config.toml
num_hidden_layers = 14
hidden_size = 192
num_attention_heads = 6
num_key_value_heads = 6
head_dim = 32
intermediate_size = 768
vocab_size = 16384
hidden_act = "gelu"
norm = "layernorm"
norm_place = "pre"
norm_eps = 1e-05
positions = "learned"
qk_norm = true
attn_scale = 0.177
bias = "none"
tie_word_embeddings = true
parallel_block = false
init = "normal"
init_std_qkv = 0.0222
init_std_o = 0.00419
init_std_up = 0.0222
init_std_down = 0.00419
optimizer = "muon"
learning_rate = 0.00272
lr_mult_o = 1.68
lr_mult_down = 1.5
beta1 = 0.95
lr_head = 0.00316
max_grad_norm = 1.0
warmup_steps = 29
schedule = "wsd"
decay_fraction = 0.853
decay_shape = "linear"
final_lr_fraction = 0.0
batch_tokens = 16384
max_seq_len = 1024
doc_mask = false
train_tokens = 216700000
max_steps = 13227
dataset = "wikipedia_en"
Each number is 500 + 25 x the weight over its row's rms, rounded and kept within 0 to 999. Layers, rows and columns count from 0. Numbers have three digits each. The size before them is the row's rms in percent of the matrix's.

# layer 11 attention key, 192x192, rms 0.107, rows 67-127, columns 128-191
084:530532500506493529493536462503479488509495492547468473467477511474488519537488520471480483440487474487532488462492476503496510468492502484498529523510498482509497500517506504497526494500524476
083:509495513474461470494508521508459459520455489523527525534455502496490521523498497519516512542487492510534487492524541521528482520515527503514455475489471502517529483545460503519469517501517465
102:503497489484465535489499492535494537504505551517480490484505536488501543506502494494501486499504533488534508519505447497457510453535468508496524528498506458477532518477553498494506518520530495
093:475537534539448498500461469483502481528508506482503508485506507479528501522481483495448469512536512510505561499489552480446515457486499507491513522492480482539466519470500513508480473456518510
089:495491510469493517548478476510487542541506474479535524528492483522486482533518502522450491549505492526518488515518530450539495484510539529476461473499529452450548474509529501489523548523527503
092:507515538490513494504518508499448470470511512499487537437467486478578510493511495507457526476478543495506494464534501499498516488519512577499448510489506515499493530455504525486460482489484503
098:516522474484519517494504522513543505522512495462512528480494523487492453474508531580451492533516516486502487505554487525530540512506500527456505534498504531508468522518539533527495515483502451
083:503482500485441526489523513452511468509517466494530526449499497496481486465473486460515489491546532504551511479480542489483468513512540489461526503472491534499488469526518524526518541520481453
102:474515523523526532507506520434486456521503505490460558516467499469503444536518489500490506518474513483531525474475459505544492520526521469498491509553509484471517494542505523558470490540514488
095:444476525492511473500545519497455463517496502521508502468486553516457513485530530518502506533508508507499495512477509495500470492542513478488500498520501482528469506512526525517490513488519515
091:469526452542523493488417509489478510467478566514522534522504515477490497559492496493504525541487467493513469484486530508490482484471498515525519517474484475440502505532550514503493475537485468
088:485500496515467486475514519499511534482516511528502513479497487484491512516522522501532512475516536543531469502500480497530495475487501517470463515502492498508505508469496527509531510492490509
085:498468509493484516529480499490500455532497492492513455516482451547473496441529496512477515484474502577525513488486528491539512510506491536514481499538501466480470476487529486479511489514497522
096:520463488496520507474523449466492437529505527496500501508449529497503523511541510425525472494499512511461479472502486465474515525540487463518512463527449497482490486457504509500503535531511474
086:492547483494502508512508502513505481453520473500524472460486458482446546475490517450535543491500483491508515504484512480556502523532454502493487499482503539485525528515507514502543499512512493
085:509500544509465508510515523521453481493523496462503488508496523477529454519503508489545464521489485521525503507461503477526499476441520515504468457491512481492515491525529526539461520528493554
097:493496478473492489532504489453507516534532538482480511434497525506470509481466537489501526517474515447498488517481494527546521505486496520480527508474473452491510511505536479446506540517500538
096:486486531483487532508481527520478528533509509530476483474477510516487532461467498520499503495482500487517502518524452510475557482533521461507539512425460486508474522522526506511525512488514488
081:509470489513509463497455501479466530497536526480501502541490534497531452507481544498503556461510493468486508508483484475511457500531490502510528522483494483488482483559459480500506457508514460
089:500501462507509483483487524494445468461532520468539468494532550520512472492487545479498506481515501523506519540514518517517483488532450496503510519472457489436495511472518500480446501507514478
085:475509484491503525529498504501462519478519520445464531536467511509469515476530490478509469506526486487493516501562514474508500483473486473470496492519482498499463553524479544478478494510505502
090:530480506519485491500529511483472497508527504562442474489563497487500516479495481510487483529497515459488472525486497461472520493495487494507478547461533522516526505509508490510544476488523529
085:508524496529501505528494494508508491504494521459438534524508525490500498476481448532508501528489467519488504459469525498520523490490497505505497506474489501545487461472511519538448474477466493
093:530514494484493456528530430452489531481509480512462496480494483495499523456537490551487557517479477463496520510527489508468509491456495487509499516489475493473555559489526483529483534507476475
084:500468469503513473514441523541515522504485481501489474554540462500468506507528476556509454477491547508515494487473525462481481538466498506537507471454510532499509457501574519509480512523497487
106:495499491455424477512496455459473535508498507492522463467490523464508539457520486537490524495470482513517499502522481521516467466517486485490450516478484506494497507491469539505513490521520493
086:526509555496486457478492508543546481473470510502506507534459504527470542512512493486458463487480483493501470499490518527496499491479427478554509504482459515470537498476469534498488506503485508
084:503462548532502503470505487505466474506535538456498497509494482487455534463450483550479496478559507512488525539499480481489495497480524526495464481518472489519488511510482535517470518526515534
090:496492497474531556526515501471474478466485488530547492449451470474460463494497534532465519529469470504512502518555517531542488557479467511475514514494502531453511497501531448527503526506508550
114:485547519462534472495520489487542502511497510460474516500491523474543493488462492453530501507539530513513498538465478521488488537491505550502463463481529483535455505509469543482546528506520484
113:536495493513496525504523509523512508532554488478489498457501534503481487499506522495460514547464458494516492516506511467468513484433472537550469505505476489511489487472518545466508483531469521
116:449504458489526508475533474504479474494514492489520473516514475515528460496511471496491531496527491540457519521526508461487499468470414507460499518505515501459493522475535490457460506527523537
106:551541500499504520513483460466467488504490521503505502510505501561481532437510472528524505499480519504469522490504502487479495515528488492497488521527469527505481489494482529505491504544485528
100:542505513523493534477495512528501498507453551487521527495511473503514524514451472480518538496505500538491504510470491511482505496497499473479482485487501494493523519472501513511522538475545438
112:538491502492514560519490470467495507445513500512495549443469465513544492505509472484496504490546505479459534514510527490483483534512464510458514467507467491495522485515570508505542501508483490
102:494493506512497502514484502489521480515551519484534522502481526490507526481524495466505475502509510522515544439474527467528486548516555456513470523547455500507513519533452480510436533463488487
120:467498501516506485507518506450471545489489470526498487495427518456527504521509510515483481475497495513503509498490482535508492493510506544491535499505513534521497477492534491504451514487503471
121:528492485489504527472524511488426516547474563526497496522480473530541478503475500511508528531531485492522524519504527478508514479519499482460520506525536490517472469554484442494469486494464467
112:517473517516497528526514499518563525473486504506470504531498492458523497500516448522488489530488485476488482563538490503411457513517542503528520498523533507520471520506534480509511487521474468
115:519488496515553452497469514510506522492513528494477543517482454477493498493537540493491498468500512515479524499520467512476496522469498540508490529489504539503524503545502492508536502496497537
114:528509500520554451469493518487475522519519575519543490494503517466460497527482483504482516534503486482532477490469512489516525497479505485503494516529486478527518475520533448516487516469469505
121:538487490511493543511479532449474503426463473512526498493488525542495531499480469511541486518506511481483485489501471532436491483521473506506513547462451478507504502490473525547448528512521523
121:492490481477478449492494459516506539518498508481521528492453486509520517552519472463501526506511475457497476498535482530498483530551504488500544511529513496527484449497475520531470516537502527
101:534515499496500516526517508479530490472497526473474531500511469507524554488494534504494465527524520473490506528479482484523493485521470438462523518520490503492493478476532526504516524507483509
122:471499490487541538485464478541479536492528487473546513482487519500521547525516507472496530510474514474497539499491480510470486472537492516459472535489528487528500508481542490491513516542468456
103:496511444529488451481512448485528539491530495463519493494502506495487532504502500489492457501486495509476502523492502491509470535488562530542529528505468518507507486465513472514500506465484478
112:490523491504515448474522481509473474490543433507508521554502488504488470449499495539517525481530528504484510552469482455516464474504533521508446494487472514502514491492559497504486510477489475
115:520492491490488488504449484486499500512444491440433501514531499504524543493562517525508482498500513542547504491453514504512479459501456522543541475495480494524549465514522486475495502485527512
114:515479537485548534519496481483515488530507514510519489437496528497507492507448467483519512518534507459471514480458490487492486455518484481449469536501510509492506490501507456525517493474508490
114:517483488516503496518502464485509499524483497529482499479502579483482498521473531474504467509543517489501537509557490445474515538495513497493486470489487481499449526469493488491496496508543518
106:525485545537494500477486460503491534489529508520507471570509526512545524480443491487525475516500504458531528476495480522541503546492489494507480458492578508470457479486518466476497485477491492
119:511510466524495518506469445442536492499463511515498509522477477502535485499476550518524477460481500548500490449519505488518490490516550513531498506513468530429491523527540525476511512523502496
119:486518487489508474496505501488484492507532518566499481540505586469489501481533493489527528515448481492523505453497507516483458506503478495493474495526514494492555516511454503488501451524448457
110:509545501471512446465510494519452502450478533504568511524491486509534464525456528497474473511476473461484492535471475499523478475531468502513511511527456563488536511540502481512520526461486494
113:489507474527479519469523518495467537541509533468493494560506523475499451521535493464488467507501478511526462531503501512527478523487500507504504556453508497492501481541481540532480482511497489
095:488523505524512448498514428417524512515461518488467481501509475487485512484475493495495505499506501501464547518499539491467525533507478520513524503517519461490515475439484465518520489485548462
099:495486507485502468538444504489495522481459524522509485497443522479527534513484529489496506521497512445522511566511491490523505522507484500488469511479498511497509502528489514479517494530507519
109:525515492507493481496493511479507494518485535475507510485500533479442538467484492445500496499507512512512506501492536506521506523508471497464503531520501490480525485498496499512497455499507475
099:460503550511494450544475498535518466534485472475526510498466494516500477458522511490495477480494495442513528452548518487507488469535500486505500509487477518497525471481492517523526512494470491
118:507497454491520511510545530514525532516514501461514511488512511491488470497525457522526530517511493510483492475517472544500475515471510524443534489527501517476471493472509521549472531452510510
117:504486495487448486525524456522519466507454443512512453494498511502512513509499515484563496517472494482472482582508499444511533508484528526477510566500505506502482470485541497490475477514494452
# layer 11 attention query, 192x192, rms 0.0995, rows 68-127, columns 128-191
082:466524489489456471489540547452488519508455507499508498517474528456520488499496506492505486494539493497539461479488503471506428511497479503482511503502506495502524514559468487514501488510516453
090:481482520534459502510505483527524542533458545488527531491504467479479505481532474491511447490523546504494512483496484489456483448517495504476467526478536498506481473480519480504517486476552503
098:512548503504527513514470448536502481512500520496499471498498531504506499498513503487497517522475460496482507479493533503491497520513485522505511525484468497473511516473498547527511487496486459
092:535480504506496503512500495518494523516510493487483494507467517487540491527492500555437505523470466494520519500536503490472570460504471504492497485487562522492529513499499514500525507524489493
096:507508515493500486523490491518471468514468500488518492509488476493509532473533500476463508482480522492483480519506466533469491474482521502491473492499508518504505486461479525477468497488525496
095:507502466488513503527524520422506528535514510459494519514486469512495469495506541521499465500516459521503470521519561502528550505470537503456486496499499462504479486469530501531497531510505456
097:506513476487486505555542506512524467522520491552497494445532505532468500494454547532505479475508471520537469511485489537485482449474470509533501494477514574501477488509509448495530539494473500
090:484512483503477510473490466473465486517519451494463535506477545504507472512505527525490470508485479516532552484485508481484483532523494477509557509504463502540476547491512488524441506549523502
098:480498522526485494488519455484496485482489489486502518492505522525480536520530537543496523526512510493505474470500500509543501555547504500490500486475459476484504533489534520514487529495499495
093:485520491514547514526455486510463480488479462484511454515514493472496478514498550483517482512483513519530483504503543506468461530492492470521493536497495533527511470526522481488500464460516492
073:473508514474485508491506522453505450500535472530530526464519505450542526517513522476520514496497493496495535472479507527481504465481493503553492458475501468488515486494516530474496508478517529
100:490486557452491490490451471551509497513452534453496486528470486492470468455501471544514555499458500504483512520516492506524508522485497526516513493517485505554509551472477455516514504503497530
103:508496471482502538475511458516487547485488500473478490495456550517497511548527490477480511508543508492486522444502536475440535485509533500507518518519433508550502506473506511516527543519462504
085:453490488519493503498461474491507489489481558503500524518521497485482479487470511514517511519505521503492521533442501498494506493523516536544481472537501508515531537477487491482563487490498474
097:537527511506493499481516506526474526512524499522495540491510512491512484493473490476499470494511516506498531477473507480527503496496500488490539473491458464490465529496519475525517525532500540
091:498484481495517474503510517494485515506543524459524517477494498516514446522493473538471508489519508521478497531528451512509517458519522521503515515491494460471515499529503488497553511540529512
097:499508536488528540495454524476538526515536460544539521513482518522475546484478443479516460494481490520489498515543496487499466507505517540518483461458519529504496507543481482525475510476539464
089:466445508488503495471524520476478494506480494496502490534512484518522443513454558526471499493504520487445527483479507504490461460512507495517496488507520529460467529507491499521500487466512500
098:498519485501524467489460476489504490528503548504533521499511510482520526488472546507522500501474454526476537554532527525519463506492483490515497466498500516489487489513520474514460526459528507
089:496531491503496512535534495512520479467471514516442469485523489520509508502505490485499421513514461495512505501504476525501512452476465481475508494478455470481450543482530518477532474537530514
085:530481550499506499545523525513481501514563483451468475498527509511487475503477485506501497510517504513516514528481484485480530501513452476520506489495538522458552510559496536510483504479500499
091:519520530526482500467506515477460538495492513509450487498489551508502499489487500489483460494451497518474484493423498479557478554510487461491526499468495489516509516492531507505474466499487491
088:507502556510480471516522458520530464517552449527474502510501474495513482470468475573482505503504511478509536521515504445400515499477496530513516480493508515468514523510456493540484519461458541
076:490492437499511473487459521493498460464490505526531515519537434471495460507508483504541482453469526562536540529488538488512529442506515526535520496457501447483516467505520521503502523514500506
103:494486499492466496527477468503493494542482489469527481437504484481507498495532458534483516510515482534496510515520460500507506513492485500480469527507515478528527502509450517514489494497511495
093:512499545496492472530508488526546520438447545464502484563513495487470495521529474529503475484501549477512488489516509499491512511502451530516491490476484522453510476489521528503485526482469503
094:483450562541513499475502506464456510497511500481534515486528496537489490513479526483466484518504458490512517538528505504456479510495494495514477491490487502461454529485493496488473532497533500
089:502481539458528509512534494539488462481489486514509485449443501482444494505476481534480515495555531494514531515453459523501454505452504488547512520500500493473509473514551522516458482443508536
119:487490515450486453482467468513482533529525475506495543457495498497539493485503504508539446522514472495506516498487443487507493537483489457543531513512476461501566555532504497489521527468496541
129:531488496528521479554521488503512502502536452462509503489502501554478470484428475497467497519512501514500523528545519491490501490513569500548471445499534506492509456474527523524516466513518508
113:546528517462516504529495479496515494498518512497486507492473501492505540515513502523491539496474488495517535470503510506495486507462476497506466484513533525472555510492514544493470459482500523
098:504502534483515513497479494472518511509538510539500482495505535524508476479538503453523483504480507498543482455503477538524557538502442505500514468448514511508486508474470535497498535515481491
084:484493482530567542473533473492495526520497534512491476554553519475509491483532491451524490480492457479525540545512460499490473486515494472532488497521452532497484513498500469509518492485533508
113:509507495498522462496488505499488512515563491522490540505462462471498446497501446515497474509549500497478534497486514494505534514516520480488496527531492530491469491516534510449526500466492466
104:494510518531511491536496497518521542488516535469520479499531510531504533448497501520465482505510509461480498505473523501533466477517476546515509508494495469470515529510473534512464537508514452
101:531517507457492482518528489499515502470470507517530544497457514498488521483494509483474511458459497482539499527487513521527510518466506545484446468483518515534483510493479510509468473495512551
105:490496453486519510536539489507501531492490510537516494511508483457542472478507488489508490455507480517551526490532485481460499511519463470540451480501498509493491499508505450524506477513505463
110:503492554485529498465463508514529515521498482490518500521497499459476480490502493474445435487482458506468513493534507496499472513507510500521473496504473525483489476483537496523518510508511523
104:496498508494496470491510491472516524505546458509503480498501517507534471512518539495523499507509545510509529542507543520521467481466477508452505502476489519523453442453498525564503504528544487
104:548491504531474492508518479506495503485496504483508467475498518475518491488494451516473501475520502477522444481502466526490523540479492490522501472466466517519511496504533515557511487474495535
107:464473549544524542510490513539515467506477510495495508546474454497478505460500494453513490527543513483482491507490478550417476476479477523485535508492501528479520537469504508551451531463499506
117:461438450516494470492505505427486511478471466478508513524501484503497464518463513521506520483531443498520526470469498577460473503520529496449455502471499501532474492506497518503532522487468507
110:553506521465478482528503494530511505481512493477486516494493487473494518532491471521514544522482520517474511502505467509515545520484516506509513479506503466495532523487516561505503513446457549
107:510500483562535497478477532495504501490468486502490472507462521532522507491532522502451477496491512522455487521528519494508484484510521504497509506474515473570476495482500500478494512500549485
156:512506527466496500475544462507521506491552534507527531485448514475520498491514486501530464484496473431495507462529470488491457470489471481513483561502529480476523505506515452482517483507507540
099:555503496528513454540448511509483474469509502484503539525484514517490543461452508535473502499482514517485467531462535505476517524546533495451490507494486526515476526524473510511442497480524507
100:479473470480439478505482469500519473502510496474478535510539501514507506528532452518523470506508480499516552539458528463546528458507492506489525503495516525519508470497512484533543485492495504
108:508467518480532500488492500474500519513482518524474485475509526511510510447512521511483502485511486513474467473479492490476498551552458433517498471481497513492470498518517506508529493505541510
115:460465494512486543562481472482574505540526499509502471488516533511500507527469519427487500489541528544467496496477492474497525478491495507517518489473482535492550518471497489524451491459506561
091:470484491504499490482509477509511486460467520523493511519514497522508486491528460514494511507486480537474509546477474495500526510483515428492478487454546458509481479524485506464491523442560499
112:525507459468492567514491463527510488510538465540521494466473497544543463486523555470471484498521499544500522464484514501503489496481505534505494494496535474521515512502524509498498498487498477
099:530522500486473473492477491491516485502484459563491509508494520521502506537491474470498549531472501469486530472506520475483473549531483485518486474503522487526545533532458543519472501467498476
114:472509491510576450555492464516499510486517484455539491546531478537510451498490471513493467511515518447497471537487500493528545511507505521525481451481517479486471516501479505504518512485462522
094:513485528490499499515498474544447494484550497426488505484524516521519475486480482509480445505488525520506500498521482522526503518500494480464491527452543467501496477517469480494466478527492495
117:535458517513531479514512507531541483513471491477499517476520483521466488530476482530533514493495466523468510516520517508478531522516509502508500515514530466503535493464495545514480466472431485
076:483492490506505499492477462554498530529467511509503455451513556472548481503506528551490458515491532483479517500514481476519504524502482482514539492500499490490502497504454534508487481506488519
114:490503422500502516512553534509469502472500523442513504540500506504508519519524493461478444475505491507501519506499510476500476519464505478480497490510518510492501518481508482504492449517536459
108:507454542466472519518511472511517498522535461523496469523485542473532446487539488520505501451491513479533487463483537479496554474483468482469467501513480527537515513483486451506512503486474531
094:470494524538511491502541543464493468516509475481554478499508481516486495477516486522483511505477499458499532502488499538470507482487498499459534459502514517528451508463476512511473501541501513
106:528439479471497542489485482516470484484490500512505509533505480502493502479483522504477492480498485489506504485549455453469514515502512505470542461483497497502498513534488528544468431489502473
# layer 11 attention value, 192x192, rms 0.138, rows 64-110, columns 128-191
075:515465540476492464471517459515510494515544536492511528474484505559481485491547490479512492545505509505508490501525498494493503522488514522558521477517494491473483521501461460497551454471450507
078:485484524502521448483476555527509494490507524550515480501478524511516523459494489514482500517506488502503463493463547523501527533469488478434510538514468473513507470448475536493502484515538505
076:517437553452501501507510535503505467541462483488454517494487510489486496523505482514523508499523483504480512532511487499528486487508510491533475532553505497526477573476467500459531488510498507
078:459497462494512493546515472517524500527518446491514497499503479522547538523508468538526530486501538467493529499511491514502500501458515475503529530515491462515508509515489504443485481559475529
080:518528515473424485510504509516478505546503522509522468519512443514504511495441470527463486503516472533478513508482482531508460524502496538532533527529474523461495488501518493463512508518469465
078:520484531541509503510467513516486503501525474534541528540467452497518453494494475510489501511492491456486484541525507508520482468517502522521460506515504507506493473496467535517533509462555496
073:511445505527489483486485532466529486509495497518514511506515483465495505495533481497479457496499547463539504489459547487477503454461506512469511508522504507493493520456484475473490456487474506
071:511515523497475473489516493472508449515517496490488531514510510501496497489523524486514451528520483427546527470486493538489492502478534468495540483495492518505514485482562486530525465489504498
078:506520514425516528489533467506484481484476464520550533463484464482521483476497496483477459524551537543459496519492523501484494490523541542538507529460508514489492497516526486496484531469461487
078:510520557538552491469523515478465518481458502456490476491470489526428455505538509511532531529508490473489511521500446478525490543500545527486503512476509470497474534488490506478548523505507505
078:522507506503519514515491493527513547536546517525485489490459517477557533480522466515528519488490491508522489548513481464520507487498514500508474458432523510520534462514488485468491519535485502
077:492469517456550474473508488514518504496512531507484452479516465541515487518489472496501519508479532515440511447525500516461495479516529512485515542495532481537540533566513507504517493563522500
076:513506486512481488540493520488486531451468540526497538470512463472516484497530522543539516531483512467564527488476455513525538501496508492533501466471500497494494547506484531536446498487492488
074:505515510477542516491511489504497471518460509547505492483519503494479514545474523475510486482457499504511495501490521497490461523508483429488520470544513487492529513425527518523507477498493499
074:504498491509463532431489507492507470444529492512494524516514482502486480510504485495517513520498472478505523479479529502485518487535476489508489507496504475527465539486464490506525464530535510
072:509529492483541521503538526471534501484532494499498503564483464478545507476440465480518506484448529530481465506504492508466519488527495448470501542524460517502513501504472491511483507514482469
077:459456522491457512521520504517502535513422502542505542516508509503487524502503504484468487515521563482545467519519515508450492511442510509473531548517469465502496516460520531471498462453491492
080:474488481517505516468472515511512462482507491528535505536472517511518508431506459479490537494518549500520516482484478484482490522504518510512535489534508499496506469488504505529522511548466487
072:497486509487499501497496499488510457542498459485498499507474546496527502531484462537497507484502433474533480493488477503470511538480484478450455555484521482487456527506463479515507510475534503
078:484508583479521494502466479493478500480526507539494503515503490491465501521498576478478468448515532486499498517500496514457575467496549495502464509515501493535516477479466475472510473493494506
076:511481511506472498489523487488454547486520427473541498508514533495481506511537483468535530483550515492492462482519506523518475498504515474493500496518499463506502516514491508522494445555477516
080:504482549517448451514499509504519548499509474483467488526510524508506520493498470470488477484487504468458503530529490558478475496488528468511486475502494494518520446508506512471484532498478496
081:497473498486557437502492533472491487492521459533548517483495511527510538505514509474545505530470438506533503488463476487481499491499478523502488530484489501447479513524469493484530512549530489
075:534524466485444536516486502501470492460480471510462541492476516474448500512526525520505534496522465484436503468539499493523525542511501521466501475518510520505495493517501541524511508524525508
078:506495503484483497496478499496501496527515487499509459521494480479481508541503549470540506497465521475506480508528528471520460492477487516488492486514510453496527542479520510514495511463537505
074:498495493491460450465517510454475520460520525459525474537507476520500496474493490529484543467520508462537506530503479488497493523510468532485473491471505520535469479532505489498459509501462510
077:531499482488517473481523528555455512514497505520475507505489521489522511500505468520486468465492498472466504495491476539539526485533495513504501520581485510467527507511524480521508480500551505
072:467483495484506478454472517447551501510471498491505492517445491544505494495515507514523463500494458495539502531476472495517504467491511502501541501545503531531511489508484488507490484491510525
078:487502474469494508490481470501503522484503525508493466488494442519498502518526554525546454474498528479493515543470479487504488534511498507472524499468478511502480516526490494502507477480494480
074:518493503534465509516504494491472476468531533513452504528465522508538533470497523519523489494482473474490479564482503436503516497501514502528498513467506495533499539484523473494496512537479447
076:451483523488490452473512510529495519448529497484508501499472529466546475501481497512511536523526458496482495494534550480542559485520504471498546555536488464509498485504495513499494531466518508
076:489492519493508512500529466465500488477519493530494529491506492464461496489491533495491496507488521507522509503465500538537542509495510513446486499536490576508505504522488499504543491512482496
122:478495518501506541511466488507463486478471518494486451525495519565469452509528515522499513519509495500502507524506486496482455531475488500472533536498478476531516481540497495502515520508527505
127:508482490474474481527511476494494476495533503557521465503500495452463503532482467522483460517538517487522557537499482489525452489462486483428520494506504480464502460500474482502529553481506503
117:477506508531528546470518488512474477520480497449471512519502501492507550500482517506532535527501527478511507511527530453446479519477482532466507497520501505455493502475500516493495505489463515
123:519469479494522482505524521489499494465462528500502532493543542520519535505529520527490520526461457529529498497526534496493500474473508526475501504530506530536492509554502496543498484480471490
125:509484503475500482516515495518506480513507476526444524527512504470452487526477469500495546484493490488487512502482431511486504516513500485480523508478539472498472508513528495524499517512536511
115:501524505456472479475491528476471481533474491476517525534483512558493507470518492535526506495496447470508537489531503498496490517465517467483526512467511486538474520488534465454495524504528496
116:458512492498519525464539522534499532499476481528476455513466487510486491496509517531514490494543529513505490527481464470496487499491498513463522489490512451492502539530496530468500502513453488
120:467531484504526484488460454522501526465500510469494532496494539523521507497463478510483556507532461559525499476525538453509500503510468505495520469491545469479485500492529508518484515549529494
125:490459492485555486499481503479483473474493492500493481497492523513515480493479530526552518504518470541519518493438491529510561567468513479511477474533520531485505517480522514495487488506465455
119:482490481465516481476500465513521469495521465467505509524511503471525466526506443521486511518540499524469503494533523499495544527506503439514487531492482496535509498514490485461471516485482475
122:508506493471491532511488491481522502471530460516516488500492481522495490439502491478475486523454522496532538484489526480496502537546507501502521485531495510524466520531521519537511526551490495
125:513469499538501502555516500493514487529537470470471498495517448474501478478519485529534510551462499492527487507507514510463526499529457501513547503489518542530488524518466495513496537530523484
119:482493491481512528476520474506561474545509518536494494513500480521490526484509488503512525534521531479516483522491486494508512496478523468538521422506521490512489537520516476534476524488495485
123:516468515485495506525505483493512495525494549503487515498497470462470472506498542489492517465533465496458506486457473483472450469491495480539522495495504481467485494498527530514522471484476471
120:501524514494489463496498501528506528507509510502516464436480478492432481511531516490530503512511480497517509528512516543518540512525495466459451479515486533488465501525516485492452484496479507
# layer 11 attention output (transposed), 192x192, rms 0.205, rows 64-109, columns 128-191
072:478488472487527490510504518477508476468472476488518505525499515484525514472508519514473494477538481455508523476464491495523501472499488482487502471497522523562515445503535512460446505511558473
074:518454529532505520529512467499476531514432503476500510487518484512489500520541465474497499486470486499456537493498479524475497453535507474502487468500506515493500489476516453459498494531490446
071:483484452507521463476514462538498501488536509522545502503497504513516502452495548475464506513515474488512476478477519520518465532490485506492507494475531549493517449487514508494523513489491515
077:517496496483527538466482505465483544504481543511512507491454505458549484485501508518481524508509485475506522482518540482502518498479510466484473454520487532465503514492510513554542499484557446
071:496457501506506530492534545472500498519521511487464504479514569482483519489531514485530500531505525505487481505463457515468535443479511444484492453481498515510507491499522537503489550473531529
071:504497482488446444500538511451471482514520529490516479477522504499494535490526529499490509459490524552525473492508473480477528505486456498496553492435525486474487498536495506489458513520441520
078:464542488490508507452500492518503520497529540467497510486493528503506517478512488474509520504523457537494475492531486483491490485534496508516506495510482487544497517528494473501512497551508494
075:501494543516521470505486551515521511486506476477523468503505464524527465513460477500508536484523473549456492530533499517493505486529480513523495474503482512475489497504480505525490520500514492
074:482485495540486509518494530543516503485517537477484469514525457544510535528507534478507504425472482469516516529498468474493527508483447481514489504498457517521473492446509484490513516527485532
071:503479456460480497547479453488517515523506485516537523486486519514540519468467538507508485463493492517489476524496561495457489483526524482498539496522485527502496509517507472513503508510495514
073:483503467495481496502487480459512482460448504475481511536507505485450498490486510526503484499507497511488506455513501501491466504509518489476494531539474496497485494494471484540457487453485447
074:495510506537498492511487501482497478503484481547525547526491546457521480500536541512488454492516484457503508567481513488465531511516486482515476528522489520447536484480530492529468515455493461
070:437514493503516503484498492477537520508514522472513470471517495499516475485502519485507450458540496541521457515519539430475516539526502488516480513507536472522472514477492477464551473463494520
074:488493540502500474510466473521518528482471464463476477483464473485523523502548482520483482513557485467496513522499469533529539507495545516515525527508490505531524505507511496465519509532485493
071:513471511495511422544498484534476524542485497520574506467515501474549494487476539516499537536496516489517458472500466463519481458503483469464512508498465534518527485467535505494486512448508505
069:498455562522491501486440466535457528512498481511500488474496508528486507511518543514482521512502504478504515497515487477484492513517552537534513499508528499514493524489494502514482496489480507
069:546542467520564471497431448510518464518537527474529472510509489480497480490510529508465504481551469516476525507494534491505528507528533471493479501516506497498518520477518484476541531521497512
078:508539485491470510488522452498497522565480508508503455454528492485502483543461524495473454488497462476512474552523511520550548482469511483490483519493511508506452512504473512522480485493517511
078:495530535518529517479470552552491498465522499472521509483535515497439500443519484482472512509510533539467533475498540495531503468529529507494495455514469440505486502493539515463489485504492481
073:530495466509456507491519495539503509513516515486500531493528542472497517508535484496526494497475469545499525473523523506503446491512469507515568506510514498466474490512529535527500457540493510
078:481534495448476449526461508510491491526465554481487523486495487514506481462434473564464472510503515474521499458527483503531528474457487553535533520492498507512517504501485489521477538515491509
075:517507479481523531491498488499464421517497507490506525484485479482505508499519495520507509514521514512479483496477483507520511528520477506503506515535485484454535571480488473528541458512552503
076:493516506506477477512514519541505471484503543501471496552465518458494472472505481493509475484514494484534509494511526537507491499507511464561524464512496531501529463470470508523466478500504532
073:465538526507562467471542459490499475539510499490474485531543435508511518478499493514458450488492521509502497530464505519505492526494446467532501508480488495457502507507523516509528490472507539
078:516500502481506522514529464456473549457479506533473505476476541504523466487490474535501519499538488529490531463513437502477487504521490462495553504531503491527513478509494512482476507527457478
073:494494495518572546487472482522550503500512508487463550478461544534499471526505506512528467536488487503524543481500502469450504516483530487492515499509501451493526460464485520514537467526528498
070:457462520512507508501503500474499455498486527528529492494498493515492495481472482446535513542476490511510528543497509541495495490457493481521517505518529493549489500546490498443511548473496513
076:522505514495517518503513487569461485449514507521502497439549454504472526495464503474499530510512519519472482473526484485533490468543473496492494519469546486465510511548503493494525479471514489
080:529528496496511476535513508497489535516526514488510505518441513459517482496502522513510488494481496528534496467552510487503450450495509490527497518511475501484531494517507524514481517510432489
071:497526544460469483493502472538516537462469497486518514497489474484480494508494500514502517465517524529496551476510483555460523520484494502480494489498503500521522459505484527476508484538500515
070:503494521503520516480505481505519460533490474506474539480539463479526452487494474539530452467502531506526496501449498525503456478507534514502494448514517545507492500510560482511517450553466528
076:510539470482525492469487492549510502470474498478508474455467508525524486495498491502525476466515495505506536526477510455522478493467467520557479541491494482496500454485506496487459492504488532
126:462496487555514500522490513473481492508496496516525527533516465501541512532495462470476515557490539492488511498477484514450511520482547521500545518487531554516473559468496509465500480517460473
129:476537482516498484417499496510476491525487475463524481544500497500494512489507546496530521521480530544487496526488500493515492468485474479503487516507483483496475539521499511496468410544510456
120:505480485492507512523539494498437495486548478492541454482478466491534505505535516526453531511517487527477487469485515475530523560504451461509518522542519502555472482495517534496518497495481517
124:490532451503519495439516507519488499509548508481491499511452513523542478525514471542565498509503512520528489490507518485512511528513478546541523520507461511482509502475475471498487510537479512
128:479514548528512499481495428472523575472503476485504478526484528510506498494508502497506500487517505477522450513502480494518509514502494491481479499490538519501517446492543483491483455466496486
115:501532523514502456463483525511431505491488495496459482477543488495510506510486463468494547513535501498537549503506453537471502516524447503509524507513494508513513472490517516504541508488557481
117:501483520538491516552460466481511563476516464501514464443514512499481506521525482562513519530494486481516528509513454529535529482482491552505445519513504512501527550531519479479504506478480549
122:470506437492491501535510542481497472492513528474483479496521491545505498479559475480479497465444530531522507484505498509524529455475507525490542485491460525506491497508472482485480465464488470
123:453540494524484487449511509462489510502475512530535497501530507533490486467546468479523511510505509513506493475525477495519482527512481463490503521486440500540554500485456472523506522526533515
119:507526467498468458524485530455517490509502508538480439498488508519501514484501518488516505496536561519509527477510514482503477513508483473510599514491540516538490518483478480492510482464503490
118:460506502509492504489451476492536515526504529530535479524479505508493473507505528436497495457486522530535542525564492503518517518513496508456486507478455501508524504552491477507484545498511521
126:489522518474491513507475525455473495490498498505510495508500491503540524490521550452498493475529513527480521535470502514499516483495528504538447548496510470518542500512474486464475502529521491
117:525501473526508507516501522471469448495515545500536491566520543510490525504516525523498498456468521543515492478494517527493512464510448505512482518573480467465518467516516471522498504465490517
126:488466516548517472470482495532479527511483480502459494503508484502486521515507490494453507481487481494478529522519510538526494526540454470483479535481529510497505480467473479485490489509560491